config.yaml
d_model: 512
n_head: 8
d_mlp: 2048
norm: "layernorm"
norm_place: "pre"
norm_eps: 1e-06
qk_norm: false
attn_scale: 0.125
decay_shape: "linear"
final_lr_fraction: 0.05
seq_len: 512
doc_mask: true
steps: 8956
dataset: "wikipedia_en"
Each number is 128 + 24 x the weight over its row's rms, rounded and kept within 0 to 255. Layers, rows and columns count from 0. The size above them is the row's rms in percent of the matrix's.

# layer 6 MLP up, 2048x512, rms 0.0501, rows 1486-1538, columns 256-319
size [ 77  96 101 104 106  99  98  87 102 105  91 101 101 105 102 100  93  95 107 108  79 101 105 103 102  97 105 104 110  96 104  95  97  98 104 101  90  88  88  92 109 101  93 108 103 112  89 100 100 101 115  82 115]
[[117 142 171 123  96 122 138 138 145 122 105 129 134  81 134 132  89 111 117  71  90 136 146 110 114 119 156 108  97 108 137 153 102 122 134 100 122 112  93 132  94 131  74  94 158 100 140 133 147 123 147 102 146 140 146 152  77 152 148 104 133  86  89 151]
 [107 144 129  84 134 131 104 105 161 179 128 101 128 107 137  90 125 128 108  85 108 107 129 159 137 173 107 124 110 117 159 124 128 145 137 116 125  66 137 103 141 109 103 151 131 155 158 116  93 116 134 139 130  71 121 139 124 158 111 153 156 114 114 156]
 [163 126 117 137 118  87 120 119  92 141 134 142 168 112 148 137 120 171 118 179 121 153 138 159 145 162 141 127  90 136 143 150 156  91  88 103  90 149 125 115 176 158 140 155 165 159 140  91  94 118  94 112 134 128 160 127 160 146 141 108 147 130 111  91]
 [131  92 113 122 117 156 140 146 132 163 132 131 124 182 147 126 100 180  99 117 122 123 130 125 171 134 119  82 116 111 127 151 156 134 124  76 133 141 109 132 112 116  95 112 143 114 130 104 137 120  77 126 123 138 121  95 137 123 177 139 124 154  98 147]
 [111 121  82  96 106 137 117 105 138 144 101 150 119 102 176 151  82 159 123 120 148 102 122 109 128 133 131  80 118 119 144 157 116 119 139  76 139 162 149 151 131 132 103 116 129 122 140 111 146 122 134 149 119 127 147  96 127 120 156 116 120 118 124 150]
 [157 138  98 112 170 140  96 129 140 118 137 119 158 147 154 114 106 141 112 161 145 100 149 172 145 117 133 123  86  99 140 138 115 121  86 124 109 100 144 159 140 132 147 134 165 128 102  82 144 151  94 153 107  95 148 124 157  95 121  83 109 123 136 111]
 [139 124 132 131 141 147 111 173 101 136 135 154 117 143 140 164 103 175 136 117 170 134 137 159  99 132 137 103  96  79 160 164 122 144 151 133 142 131  73  90 162 122 116 121 115 136 113 156 111 112 110 151 128 104 152 133 135 105  99 178 113 142 148 121]
 [131 126  99 125 163  98 110 192 109 165 129 126 131 130 103 106 146 130 135 108  79 134  93 156 108  92 112  67 132 130 109 112 145 154 169 116 114 126 126 149 134 148 155 141 112  73 150 139 154 130 141 134 117 142 183 124 103 125 112 127 150 145 121 153]
 [100 117  92 115 120 143 165 140  98 175 160 116 143 154 132 134 110 117  99  94 131 111 138 155 176 145 155 130 109 118 135 199 140  99  92 127 152 126 122 138  90 119 149 150 184 104 116  81 127 134  64 143 108 127 124 140 115 143 127 149 156 128 101 128]
 [154  92 141 123 132 128  76 172  86 168 119 136 136 144 145 159 136 154  82 162 151  76 158 161 106 181 132 109  87 113 147 155 173 153 107 124 154 135 131 101 116 137 175 107 152  66 152 151 147 151 140 126 120 108  88 144 121 125 117 136  92 157 140 132]
 [148 107 113 153  98 116 119 122 148 123 135 145 111 105 124 134 104  98 113  97 146 160 154 134 172 111 131  84 143 116 139 134 147 113 125  78 170 129 120 123 139 137 160 111 136 171 102 106 107 105 125 144 154 182 159 171 136 116 119 122 133 132 170 126]
 [151 100 119 124  93 155 150 142  93 158 143 144 126 150 135 155 137 135 123 114 137 131 171 149 133 104 174  96  97 148 107 168 138 126 124 100 129 108 176 134 150 159 112 108 118  66 119  85 152 146 103 145 102 100 105 131 105 108 117  61 113 122 136 124]
 [129 122 144 112  92 135  85 144 141 147 159 116 111 133 126 154 112 140 171 133 162 118 116 122 114 169 134  98 120 153  96 126 130 151 125 127 103 143  94 102 129  75 171 157 114 126 126 151 147 135 125 124 183 112 162 160 131  79 134 132  88 112 175 138]
 [173  91 126 117 160 122 125 172 121  85 111 130 173 114 139 146 120 141 131  89 126 103 150 111  93 160 150 101 150  77 161 114 166 183 122 155 143  91 143 147 103 119 157 133 121 128 143 144 143 138 114  82 124  88 140 147 122 166 160 132 131 129 164  89]
 [127 143 104 120 128 129 144 130 144 128 124 121 116 122 145 138 138 122 111 152 133 138 152 111 155 158 149 101 120 145 109 125 162 141 133 134  95  69 169 104 157  94 145 109 104 150 153 149 105 111 139 151  85 106 145 103 147 107 122 128 134 146 114 133]
 [120 114 121 128 143 125 106 139 199 119 166 114 127 129 105 165 151 110 113 103 150 142 137  74 120 128 139 154 154 113 123 101 130 131 107 120 132  99 137 116 123 128 125 189 144  58 127 141 118 150 142 132 118 114  98 167 129  76 126 124 131 100 131 105]
 [ 79 135 110 116  85 126 124 144 123 103 173 151 137  92 146 126 167 116 116 128 103 103 139 124 147 113 138  88 117  78 161 137 112 131 114 131 140 129 125 135 128  96 172 127 138  87 120  86 136 130 116 146 152 128 167 137 129 123 147 122 123 130 158 120]
 [143 137 106 137 160 108 132 111 131 173  97 172 146 147 112 138 138 138  98 121 116 139 137 145 132 115 132 109 149  88 147 163 169 130 104 134 133  91 156 139 110 110 160 121 135 172 142 116 147 186 117 146 161 129  99 151 127  96 130 142 152 102 115 121]
 [131  67 113  77 131 127 112 116 104 109 155 129 137 101 135 144 161 130 137 163 152 149 126 143 120 128 121 120 109 143 126 115 164 125 126  99 120 137  88 163 146 113 146 126 124 181 152 151 126  97 151 127 135 128 136 162 131 136 144 127 130 152 154 131]
 [156 118 124 112 128 133 139 107 144 105  99 149  95 140 144 127 114 155  78 166 159  86 121 146 173 112 150 146 177 124 116 111 150 144 144 162 148  93 122  89  57  95 104 100 110 104 122 152 129 156 161 147 145 138 136 107 114 161 114 129 153  75 133 131]
 [129 120 147 131 133 101  99 156 110 103 108 143 117 166 150 137 125 149  80 108 127 207 152 189 118  91 126 133 114  86 136 158 131 156 108 133  93 112 164  71  91 137 144 106 103 150 127 154 124 130 172 131 121 113 151 123 107 128  98 146 195 148 118 118]
 [166 111 115 101 145 134 117 168 111 162 121 110  79 109 117  99 104 132 102 103 121 134 154 110  92 165 139 130 154  94 168 135 152 153 148 171 146 101 139  97  72 119 126 171 155 124 122 123 118 116 112 119 115 102 100 133  93 154 107 134 163 129 127 120]
 [136 154 135  92 125 130 113 130 146 158 108 177 109  89 160 135 115 143  89 101 143 107 115 171 139 174 113 100 112 126 178 115 182 136 110 130 109 136 151 134 155 106 130 145 183 126 126 127 173 115 125 121 127 134 135 135  87 107 127  70 141 115 113  87]
 [123  71 132 121  94 170 124 126 157 126 184 106  94 113 142 118 125 121 131 146 137  64 157 111 160 164 141 130 147 139 139 154 138 119 132 120 140 107 155 124 132 132 136 158 176 115 128 113 135 106 144 137  99 144 179 166 101 148 136 131 122 131 127 107]
 [114 109 132 112  93 119 133 166  98 148 142 103 136 130 144 178 136 139 115 115 179 153 166 135 115 118 137 113 130 138 102 157 172 113 124 142  95 121 130 123  97 125 120 157 150  88 124 158 112 125 155 127 120 113 142 168  81 135 108 131 146 116 110  84]
 [126 122 130 142 171 116 104 112 128 165 165 127 111 108 117 110  97 154 147 151 106 125 132 149  84 170 135  85 111 127 121 132  98  91 124 119  80 125 120 123 140 119 132 121 171 141 126 120 126  97 103 151 125 165 139 149 108 117 138 104 173 122 154 116]
 [154  94 146 141 101 141 128 155 157 166 134 153 147 145 116 154 115 167 126  93  95  70 140 146 119 143 167 110 115 122 141 143 149 133 122 113 101 124 128 116  55 139 108 117 146 108 136 169 145 138 105 101 158 108 101 147 109 122 142 106 150 150 134 117]
 [168 124 131 110  88 133 141 147 131 146 118 152 120 148 173 118  99 157 105 115 122 114 145 125 127 118 182 130 115 121  99 139 103 127 113  96 102 138  99  96 137 113 135 163 127 145 155 160 135 107 146 150 119 152 119 165 106 150 139  54 117 129 119 171]
 [135 155 160 112 171 129 135 105  93 152 117 118 112  83 161 118 123 167 101 135 118 108 163  89 164 124 158 122 171  95 120 147 136 132  89 157 116 136 150 105 115 117 123 123 141 115 134  96 139 140  67 139 143  92 152 124 120 126 136 150 140 127 132 169]
 [128  73 129 125 141 145 118 123 130 167  84 143 132 146 100 128 108 118 137 118 146 139 163 108 122 141 157 146 135  88 134 122 124 128 129 157 184  88 126 100 121 141 110 146 160 133 151 135 138  87  99 103 133 137 149 139 136 146 133  84 116 109  94 150]
 [167 135 148 112 145 141  89 124 131 125 154 130 144 113 170 129 131 104 130 110  82 107 163  93  92 174 131 139 180  93 102 127  97  92 114 120 147 106 117 149 135  87 129 177 136  94 177 145 138 125 142 121 113 143 135 137 137 180 147  93 160 135 134 112]
 [131  87 135 125 115 138 131 132 178 116 116 129 158 136 118 107 133 135 127 170 139 132 139 153  93 130 133 122 136  75 130 105 118 153 148 134 104 133  84 139 118 101 159 170 155 146 106 122 129 146 140 186 126 139 147 126 122  97 153  93 139 131 114 183]
 [165  94 132 125 128 175 109 128 115 154  98 145  74 139 136 113  99  98 105  91 149 104 107 107 130 105 120 134 154 178  95 115 117 154 110 116 105 121 125 137 104 181 128  96 122 139 122 154 137 115  78 136 126  97 143 140 157 149 100 117 104 147 142 140]
 [122 124 106 110 120 120 151 116 134 172 105 140 153 115 163 138 131 147 116 154 162 148 151 129 144 102 127 102 150 140 136 107 211 180 158 103 129 118  93 119  95 126 107 136  92 156 159 122  79  75 112 103 123  96 119 143 133 140 126 134 110 110 147 104]
 [126  71 122 102 141 111 123 143 115 162 110 145 138 101 146 160 126 156 109 113 141 119 136 108 128 120 143 127 145 152 172 133 166 172  86 107 154 112 105  90  83 143 128 106 152  81 159 121 108 153 119 121 174 106 142 163  77 136 128 126 112 135 118 137]
 [115 106 162  89 134 149 113 109 131 135 117 140 154 110 161 122 103 128 106 115  79 140 134 123  89 157 135  75 141  91 142 129 115 122 128 172 150 134 114 126  98 122 173 111 162 141 146 144 160 141 103 119 101 128 102 163 125 135 144  89 106 128 159 125]
 [145 129 125 109  61 142 146 107 128 142 154 112 120 149 123 166  92 171 102 181 118 124 154 109 169 121 119 132 163 121 149 135 136 124  91 118 149 132 108 134 168  71 179 132 131 140 101  84 126 142 114 130 107  86 147 121 120  97 118 165 110  94 120  99]
 [134 148 118 110 101 148 135 124 119 137 114 172 147 155 125 134 144 125  90  93 180 134 164 139 130 115 112 132 120 137 107 125 177 126 137 147 132  66 151  84  91 131 148 112 131 125 125 172 110  76 130 152 110  87 137 173 152 130  97 160 162 127 135 125]
 [149 117 147 154 105 119 104  85 113 110 119 145  97 122 111 166 128 125 153 133 129 105 151 117  79 137 103 145 134 133 101 147 192 175 132 119 126  94 138 109 106 143 144 128 144 140 124 117 140 110 158 109 128 132 104 140 152 171 112 147 137  93 116 121]
 [132 160  83 104 154 178 105 137 105 151 160 112 144 108 134 128 135 171 161 154 144  98 159 157 190 113 142 110 101 139 113  79 115 111 102 109 165 129 124 162 124 131 125 113 119 121 125  70 130 143  77 134 104  89 124 155 137 127 161 144 153 100 148 135]
 [ 84 119  86  63 128  89 136 112 139 112  67 111 105 102 129 123 115 146  77 115 123 100 117 161 149  99 140 143  97 124 144 118 128 107 119 139 137 126 145 116 120 135 138 123 115 122 142 125 115 105 109 149 105 144 126 109 102  97 143 127 142 138 121 112]
 [153  97 112 146 110 149 122 159 117 168 156 167 123 158 125 137 110 126 145 173 173 126 142 143 146 142 176 138 100 170 125 150 143 117  87 159 110  79 161 105  87 179 109 167 147  87  87 101 122 100 104 128 130 105 122 195  79 122 156 142  97 124 140 113]
 [132  85 132  80 137 148  85 140 111 112 127 147 108 133 102 103 154 143 116 103 170 142 152 100 142 144 125 143 142 161 115 144 162 158 129 135  98 109 102  64  74 159 148 152 105 115 134 138 154  66 167 130 133 133 136 163 105 164  80 106 134 146 134 132]
 [151  90 141 129 152 160 101 142 110 146  91 160 130 107 136 136 142  94 119  89 143 128 143 117 142 123 161 129 138 138 186 120 161 136 134 161 132 122 102 169 117 175 128 104 110  81 115  95 124 101  82 117 127 138 152 133  91 168  98 135 129 149 138 117]
 [147  98 129 121 132  95 115 100 149 118  79 130 109 167 131 112 104 156 141 127 126 100 142 149 119 148 144 147 132  82 108 137 103 118 155 135 164 151 102 117 118  86 157 149 167 133  83 129 181 145  93  71 109 141 121 176 172 143 138 104 139 103 145  90]
 [134  78 119 132  78 134 118 147  88 124 151  96 118 119 142 107 117 149 113 136 148 102 135  93 127 134 118 116 140 138 104 131 167  98  74 176 155 148  99  90 145 112 143 131 105 101 101 137 150 143  57 121 149 140 120 127 131 153 106 134 157 113  73 158]
 [119 123 111  62 106 127 106  97 142 148 131  96  97  92 150 160 134 161 124 154 134 130 138 131  91 141 129 103 119 136 138 159 143  98 140 136 117 104 124 121 133 127 119 135 145  68 164 141  90 143 106 130 165 124 147  99 109 118 145 150 139 147 115 168]
 [ 98 113 109  62  98  95 147 122 126  95 132 118 152 118 140 108  77 133 150 129 193 104 130 121 164 154  99 111 151 118 133  96 159 151  82 115  96 129 149  78 139 104 183  81 177 127 131 153 149 154 156 149 151 116 150 138 135  93 157 110 139 112 103 146]
 [143 160 136 121  85 165 141 124 167 132 100 110 167  94 151 104  99 132 101 146 109 121 111 125 125 100 182 152 127 101 142 119 103 133 134  75 137 132 154 141 146 122 126 152 117 115 119  84 114 130 113  81 125 130 149 129  84 126 117 113 123 152 155 108]
 [129 123 120 133 147  96 173 127  88  97 108 122 114 161 166 148 132 151 153 131 143 139 181 133 156  88 131 118 178 124 124 112 139 114 121  93 125  85 135 112 105 129 144  96  92 111 144 131  96 139 109 115 119 104 138 167 107 100 113 102 123 140 174 111]
 [129  88 155 135 126 173 148 181 150 113 158 130 105 134 111 145  97 136 125 126 147 128 155 123 127 154 147 157 134 145 111  78 151 115 120  64 149 106 116  89 128 103 137 180 155 121 140 138 128  90 103 118 134 121 123 130 120 127 137 112 158 131 130 122]
 [110 148 138 109  37 140 109 131 126 135 156 146 137  84 123  83  94 135 121 123  85 132 141 122 150  92 190 124 153 110 162 175 110 135 137  69 104 108 135 139 113 115 104 101 107 142 108 109 172  92 146 139 126 114  97 134 137 147  99 141  92 129 104 158]
 [142 133 139 150 137 143 167 130 114  74 115 141  94 121 134 167  92 142 131 116 160 149 165 103 130 128 151 150 138  72 125 102 119 116  80 109 166 153 101 116  86 148 173 159  84  98 150 144 165 135 118 143 157 134 181 147 120 162 120 111 116 120 181  74]]
# layer 6 MLP down (transposed), 2048x512, rms 0.0453, rows 1486-1537, columns 256-319
size [ 87 105 103 104 107 108 100  93 101 109  89  96 105 103  93  90  88  92  97 100  83  95 103  99 118  96  96 105 109  87 106  90 100  90  98  92  94  92  95 105 101  96  88  98  93 109  96  99 106 101 117  84]
[[110 114  87 120 160 106 104 137 136 136 147 127  98 107 135 144 121 127 149 165 152  87 130 109 157 153 114 164 153 171 155 128 131 145 112 141 128 164 108 139 160 142 193 137  87 116 145 166 136 107 131 145 116 122 119 112 154 131  97 172 104 130 120  95]
 [170 108 104 151 163 143 126 148 129  98 136 163  98 117 119 171 113 142 136 152 167 156 140 107  85 156  96 124 146 139 155 127 136 149 148 120  87 132 159 148 154 138 122 125 178 115 149 119 110 112  59 136 111 120 154 150  93 102 117 117 158 109 138 141]
 [115 118 106 107 118 112  76 124 119 162 108 140 102 135 137 100 100  79 126 144 124 126 148 120 105 105  65 140 112 145 123 137  79 122 143 175 145 122 146 146 154 117 103 138 121 142 132 118 148 102 146 157 173 133 118 147  82 133 120 144 110  92  96 125]
 [154 122 127 135 128 152 107 140 152 142 107 138 138 106 141 153 144 114  95 118 155 110 132 137 158 111 144 103 116 142 101 132 176 163 126 150 109 118 131 108 120 102 173 151 112 136 122 115  84 131 152 128 141 135 160 112 141 148 134 107 106 108 138 120]
 [120  90 155 111 118 133 122 150 135 130  87  94  81 104 110 166 144 127 148 142 167 128 153 104 131 124 109 133 156 110 148 161 124 183 147 103 152 137 137  75 158 147 107 113 139 144 141  93 106 119 152 139 186 131 114 105 152 167 139 136 135 150 116 120]
 [ 86  97 103 167 138 148 142 130  86 115  93 119 135 142 113 115 122 125 120 156 121 139 156 169 130 131 144 110 162 157  94 146 121 135 114 151 125 111 125 126 136 159 144 149 133 131 121 104 140 122  95 178 142 161 118 152 105 113  91 128 141 113 147 143]
 [112 150 112 115 157 151 145 153 140 122 134 126 103 146 132 157  76 153  81 146 120 122 151 123 159 118 126 156 118  83 182 117 129 126 125  98 139 153 108 117 161 104 162  94 159 127 120 123 147 119  82 160 119 142 124 111 107 187  96 152 117 122 112 165]
 [135 160 144  96 137 125 132  89 136 135 101 154 110 103 145 155 130  82 171 134 164  90 167 101 169 137 133 111 152 144  97 133 116 120 163 155 170 132  98 129  87 113 147 149  74 135 121 138 132 132  91 127 112 126  93 158 147 126  98 110 150 130 142 171]
 [108 116 136  93 158 170 158 106 106 108 167 120 105 118 142 129 132 126  90  94  88  91 155  96 120 131 152 127 139 117 181  98 131 120 126  83  98 128 158 133 143 112 153 141 126 137 100 147 121 134 152 140 129 121 170 173 134 146 171  91 106 161 123 131]
 [116 152 137 130 166 173 143 160 137 122 111 116 117 177 141 139 113 127 131 161 112 122 148  91 141 147 116 170 172 161 142 121 156 114 157 133 142 130 176  80 118 131 118 115 134 131 111  94 150 126 109 175 192 127 102 137 110 151 127 148 114 142 131 152]
 [127 101 118 143 148 141 134 144 138 120 113 134  99 118 136 108 140 124 130 149 118 150 127 111 112 141 169 154 123 109 141 106  89 123 125 154 129 135 122 106 131 139 146 101 132  89 173 119 144 146 148 101 124 129 211 151 132 129 155 120 137 175 111 111]
 [117 168 120 156 132 159 118  82 126 134 133  89 104 123 133 120 147 159 151 115 109 158 146 115 162 132 126 153 116 148 154  51 201 139  95 154  98 133 125 107 118 155 111 144  82 106 114 129 134 101 114 155 119 136 140 114 141 107 134 106 142 169 144 105]
 [138  93 128 102 144  97 133 131 144 183  87 152  90 115 138 115 105 116 152 105 104  97  97 142  96  78 152 132 173 189 150 137 126 151 134 115 110 185 106 124 118 101 181  87 134 140 155  93 120  97 120 123 160 125 133  97  74 113 132 152 121 147 116 158]
 [162 153 121 112 145 112 151 151 153 126 128 126 135 141 163 134 138 123 118 111 125 152  92 150 124 115 136  67 159 110 136 121 123 113 139 141 166 143 135 119 130 145  78  98 121 128 144 158 165 110 133 169 153 103  96  76 179 122 130 164 143 143 101 136]
 [128 114 110 132 156 127 136 104 101 122 139 105 130 112 113 127  87 112 183 122 152 156 100 131 130 112 142 131 153 100 116 132 141 163 109 161 133 150  94 137 169 157 132 123 159  83 124 119 131 130 147 117 148 154  78  95 111 149 136 157 132 142 118 113]
 [108 167 162 133 129 114 151 103 100 139 118  96 156 117 124 127 132 129 156 124 130 165 120 138 131 110 136 132 105 107 121 169 116 171  92  93 118 120 142 140 152 111 111  93 158 131 100 153 132  73 130 156 119 112 153  84 142 140  85 153 125 137 146 150]
 [132 126 169 168 111 140 152 129 125 170 126 150 143 135 132 130  76 116 127 131 110 106 141 119 118 173 152 150 119 113  94 118 103 152 164 108 157  73 112 156 152 111 122 151 147 135 126 159  79 164 128 117 168 120 167 116 150 100 173 138 149 111 111 114]
 [130 147 132 142 116 104 106 166 152 139  82  99 132 159 131 143 103 146 106 109 127 166 147 120 126 131 161  91 109 160 102  99 140 129 144 164 120 130  88 159 139  78  92 158 103 167 124 152 153 127 135 148 140 114 145  98 134 110 136 158 104 104 130  76]
 [105  73 116 140 134 125 104 146 127 106  95 153 136 150  98 111 129 108 152 129 139 134 112 140 114 135 113 113 104  95 119  78 157 131 155 149 137 120 138  82 102 103 141 104 125 153 116 139 142 142 147 119 140 158  85 142  92 103 162  81 110 143 124 105]
 [ 87 143  69  82 117 119 121 113 117 134 160 119 143 115 159 104 150 114 177 102 145 136 185 141 133 119 122 121  86 136 143 134  92 139 160 136 130 143  93 112 119 153 145  93 157 137 131 110 115  91 104 176 149 150  83 144 114 112  88 107 116 101 127 122]
 [157  96 126 124 138 131 171 141  92 131 146 127 139  80  86 101 147 109 147 129 162 107 137 140 165 112 122 118 160 146 120 119 120 170 140 152 116 142 101 136 142 141 127 127 123 114 152 148 132 145  97 156 119 128 118 154 155 176 166 102 165 137 139 153]
 [148 128 130 134 140 119 164 151 178 138  98 112  95  97 146 108 117 103 142  87 142 128 126 130 118 161 130 122 126 144 138 147 133 167 100 159 163 108 133 149 119 100 123 130 114  94 101 114 120 107 160 129  94 136 105  84 102 139 147 137 126 167 126 135]
 [145 163 143 139 154 130 155 126 147 106 111  98 140 126 105 120  88 135 161 175 121 137 136 112  97 139  87 151 117 101 187  98 157 130 160 145 107 133 104 174 152 152 105 141 167 141 140  80 126 129 136  95  88 115 107 108 168 150 125 103 150 143 107 146]
 [125 157 124 116 141 147 152 150 148 116 122 103 123 173 132 159 130 155 160  83 127 186  93 121 128 129 108 153 102 142 122  78 110 166 130 130  79 149 165 143 143 148 153 141 130 159  87 135 136 161 117 123 182 121 129 134 106 127 116 110  87 138 193 136]
 [158 112 128 131 144 126 114 151 145  94  68 145 109 106  93 102 105 110 115 117 124 132 118 104 147 120 109 111 151 116 145 110 136 122 131 130 128 110 129 126 120 196 136 114 126 155 171 111 112 151 110 136 144 115 133 103 139 141 174 173 157 172 143 107]
 [171 159 104 121 126 144 172 106 132 136 146 122 135  79 122 155 146 101 136 144 124 130 154 163 143 148 119 114  88 168 124 104 114 124  99 170 142 135 146 165 123 119 115 131 138 124 101 165 123 169 124 140 121 111 121 123 153  98 138  81 124 127 164 124]
 [113 117 111 110 102 105  76 129 109 130 155 130 117 148 128 133 180 145 141 136 136 127 149 109 124 138 111 166 126 143  81 137 131 138 105 128 113 102 137 140 106 105 133 147 125 182 107 129 153 101 160 120 133 104 153 130 118 157 179 134 152 144 108 133]
 [113 136 104 103 122 118 127 143 111 161 153 110 138 141 117 106 103 156  91 119 122  96  85 145 120 110 104 160 110 110 122 110 142 131 125  98 138 178 130  85 133 130 117 130 121 103  52 110 158  96 122 152 113 102 105 111 106 139  86  98 132 113 142 189]
 [111 159 142 132 134 129 132  79 137 137 111 182  87 149 123 143 110  96  89  80 142 138 117 136 113  95 146 162 140 102 124  97 116 110 127 138 108  83 108 144 126 150 115 157 122 123 153  90 144 115  97 149 117 119 151 155 132 134 151 161 161 126 151 187]
 [ 99 126 161 162 117 168 114 117 120 132 125  55 159 116 118 112  98  91 131 151 148 118  75  76 128 114  98 139 105 150 137 120 127 131 130 171  78 142 110 117 164 115 138 191 145 147  93 107 109 151 146 154  85 130 148 123 134 136 132 152 113 157 143 155]
 [ 66 104 130 125 117 121 133 143 161 103 139 122 132 158  85 131 119 112 120 135 110 157  79 133 145 158 136 135  99 130 171 122 170 119 110 145 119 130 138 117 134 127 115  91 142 145 149 136 149 143 200 136 115  78 144 112 130 123 122 118 152 152 151 110]
 [138 160 125 119 137 126 148 132 130 126 153 123 119  66 104 128 134 135 160 161 154 106 130  99 114 120 161 120 135 135 140 115  81 156 147 137 126 127 129 114 135 110 111 106  75 131 145 143  80 147 102 108  91 135  96 163 165 141  97 126 102 141 147 144]
 [160 136 123 101 151  85 159 124 178 117 171 147 111 137 151 132 150 147 131 138 113 162 177 115 126 142 120 137  96  87 140 127 116 135 120 125 143 142  94 149 161 115 140 103 174 132 149 120  80 145  95  87 141 139 139 148 111 123 142  99 144 112 133 115]
 [ 80 112 104 173 162 142 109 121 152 108 125 109  89 136 139 136 148 144 126 137 127 182  94 111 106 130 123 152 137  85 118 101 114 134  99 144 112 149 112 141 124 148 119 117 102 137 138 131 175 115 134 164 105 120 139 117 136 145 131 135 125 129 120 139]
 [127 141 127 162 140 144 129 132 149 147 117 119  96 156 132  97 132 107 143 154 136 105  90 120 115  93 166 150 161 117 107 143 103 127 128 132 181 105 141  86 135 150  78 103 184 130 130 131  80 141 113 103 130 110 140 140 158 151 137 136 111 116 120 134]
 [143 162 105 127 128 134 181 125 122 132 141 102 141 139 153 153 101 164 134  90 155 137 152 110 119 122 108 137 166 114 119  96  73 124 160  96 103 130 142 111 151  89 147 209 127 107 125 108 106 126 155 151 129  86 128 108 106 106 140 123 121  94 142 108]
 [180  74 116  93 135 121 127 103 139 123 140 155 118  85 149 130 139  73 108 146 134 113  98 111 151 118  97 147 148 157 145 145 113 136 126 150 120 171 106 143 163 168 141 124 117 103 187 191 143 160 139 152 115 104 134 119 170 127 145 144 135 156 150 120]
 [154 102 121  68 159  98 145 123 114 140 109 102 123  98 120 123 153 137 160 141 154  68 115 115 113 121 143  66 150 122 162 120 107 125 167  95 155 163 103 129 142 159 142 134 119 182 123 169 151 124  71  86 161 107 137 181  93 103 149 146 100 128 135 102]
 [143 117 101 122 134 168 118 138 121 107 155 146 149 112  88 144 146 179 130 158 127 145 139 169 107 141 144  92 174 140 133 142 132 147 145 123 116 135 157 122 109 116 137 131 122 109  96 129 155 116 105 131  90 165 167 136 142  86 148 147 135 108 111 127]
 [157 184  97 124 124 125 115  87 145 143 130  83 103 134 136 107 129 144 168 109 157 133 179 168 171  84 146 114 125 149 103 129  80  97 125 145 145 129 122 130 148 106 163 142 106 132 139 133 114 109  90 178 151 108 130 146 118 135 143 149 182 138  99 110]
 [ 76 144 138  76 180 124 158  90 141 122 148 136 135 155 177 149 135 155  88  87 132 126 148 142 180 112 103 207 116 130 147 111 127 163 140 131 125 115 160 105 146 145  99 147 141 120 100 146 135 177 120 100 150 127  92 125 122 128 161 120 145 121 147 141]
 [123 130 137 105 145 128 154 101 166 165  83 129 130 113 133 128 145 103 101 116 113 138  98 175 120 104 116 126 120 131 150 109 117 151  86 119 115 174 178 157 130  90 132 103 108 141 123 121 110 141 120 130 108 123  88 118 159 143 108 182 145 168 126 130]
 [143 136 151 173 126 138 155  96 130 141 124 141 130 117 164 132 134 115 142  84 134  45 136 132 131 113 158 106 136 139 127 114 118 125 160  81 147 126 128 174 171 109  64 108 130 106  84  98  76 133 107 145 152  95 130 144 129 124 136 151 157 110 145 125]
 [130  90 119 143 133 158 143 125 192 143 146 107 136 152 144 143 159  83 189 133 143 146 129 124 140 116 178 130  78 151 131 140 105  90 123 162  97 131 131 116 124 141 124 159 141 113 157 126 161 141 118  95 158 122 101 173 134 114  94 117  98 126 119 147]
 [ 93 156 169 198 122 101 118 100 155 124 126 105 123 129 172 131 135 148 123 115 119  79 132 136 127  79 154 120 185 121 118 145 149 129 161 115 108 138 123 169 100  96 132 142 156 134 160 141 103 165 136 118 104 136 138 141 123 161 113 109 120 133 150 107]
 [123  94 119 107 143 122 112 110  79  94 134 137 149 107 171 118 138  99 113 112 161 100 141  96 123 124 171 123  83 144 134 162 129 121  92 164 100 150 124 164 128  95  91 132 132  89 152 131 136  98 117 118 162 130 143  82 132 168 117 158  93  93 144 126]
 [143 152 141 121 138 155 146 130 131 106  84 159 120 138 133  98 146 122 126  61 154 178  86 154 111 150  99 142 127 139 142 144 117 130 152  97  82  88 164 137 113 169 134 101 172 101 104 160 124 130  93 105  86 150 125 110 182 132 151  93 115 133  95 110]
 [177 152 139 104 152 140 117 124 136 137 109 153 131 150 114 150 120 117 114 173  96 135 123 160 149 152 171 147 147 122 110 126  90 137 157  84 121 146  70 101 133 179 109 184 144 172 126 162 120 110 104 134 126 136 111 172 109 144  99 136 125 109 105 161]
 [139 109 121 108 114 123 182 114 119 127 115 143 131 134 127 118  90 154 115  88 158 130 177 148 128 157 145 145 101 118 151 121 151 148 151  93  98 119 127 106 102 144 143 150 156 152 100 166 145 141 143 159 113 153 125 145 175 122 121 121 131 126 109 149]
 [152 143 127 131 129 130 113 127 150 189 125 136 119 142 125  93 133  75 100  99  65 106 139 121 119 141 140 114 119  96 122 149 119 124 115 150 136 127 121 130 140 127 103 108 157 110 132 138 136  89 183 159 112 114  93  67 115 182 113 137 121 162 122 120]
 [ 95 132 113 117 161 135 121 123 118 130 128 138 127 185 133  93 127 112 112 154  91 138 111 122 129 125 136 129  91 121 138  99 119 122 146 110 131 146 113 125 154 115 109 131 108  97 164 128 150 101 137 130 113 181 142 140 158 118 115  98 147 113 144 144]
 [135  95 135 165 212 166 108 120 120 123 109 137 103 156 130 175 147 134 171 150 152  95 147 115 123 130  87 169 131 164 113 119 139 137 109 162 177 151 134 119 178 122 166 104 119 118 164 129  79 164  95 170 123 112 114  83 135 113 116 135 152 151 221 127]]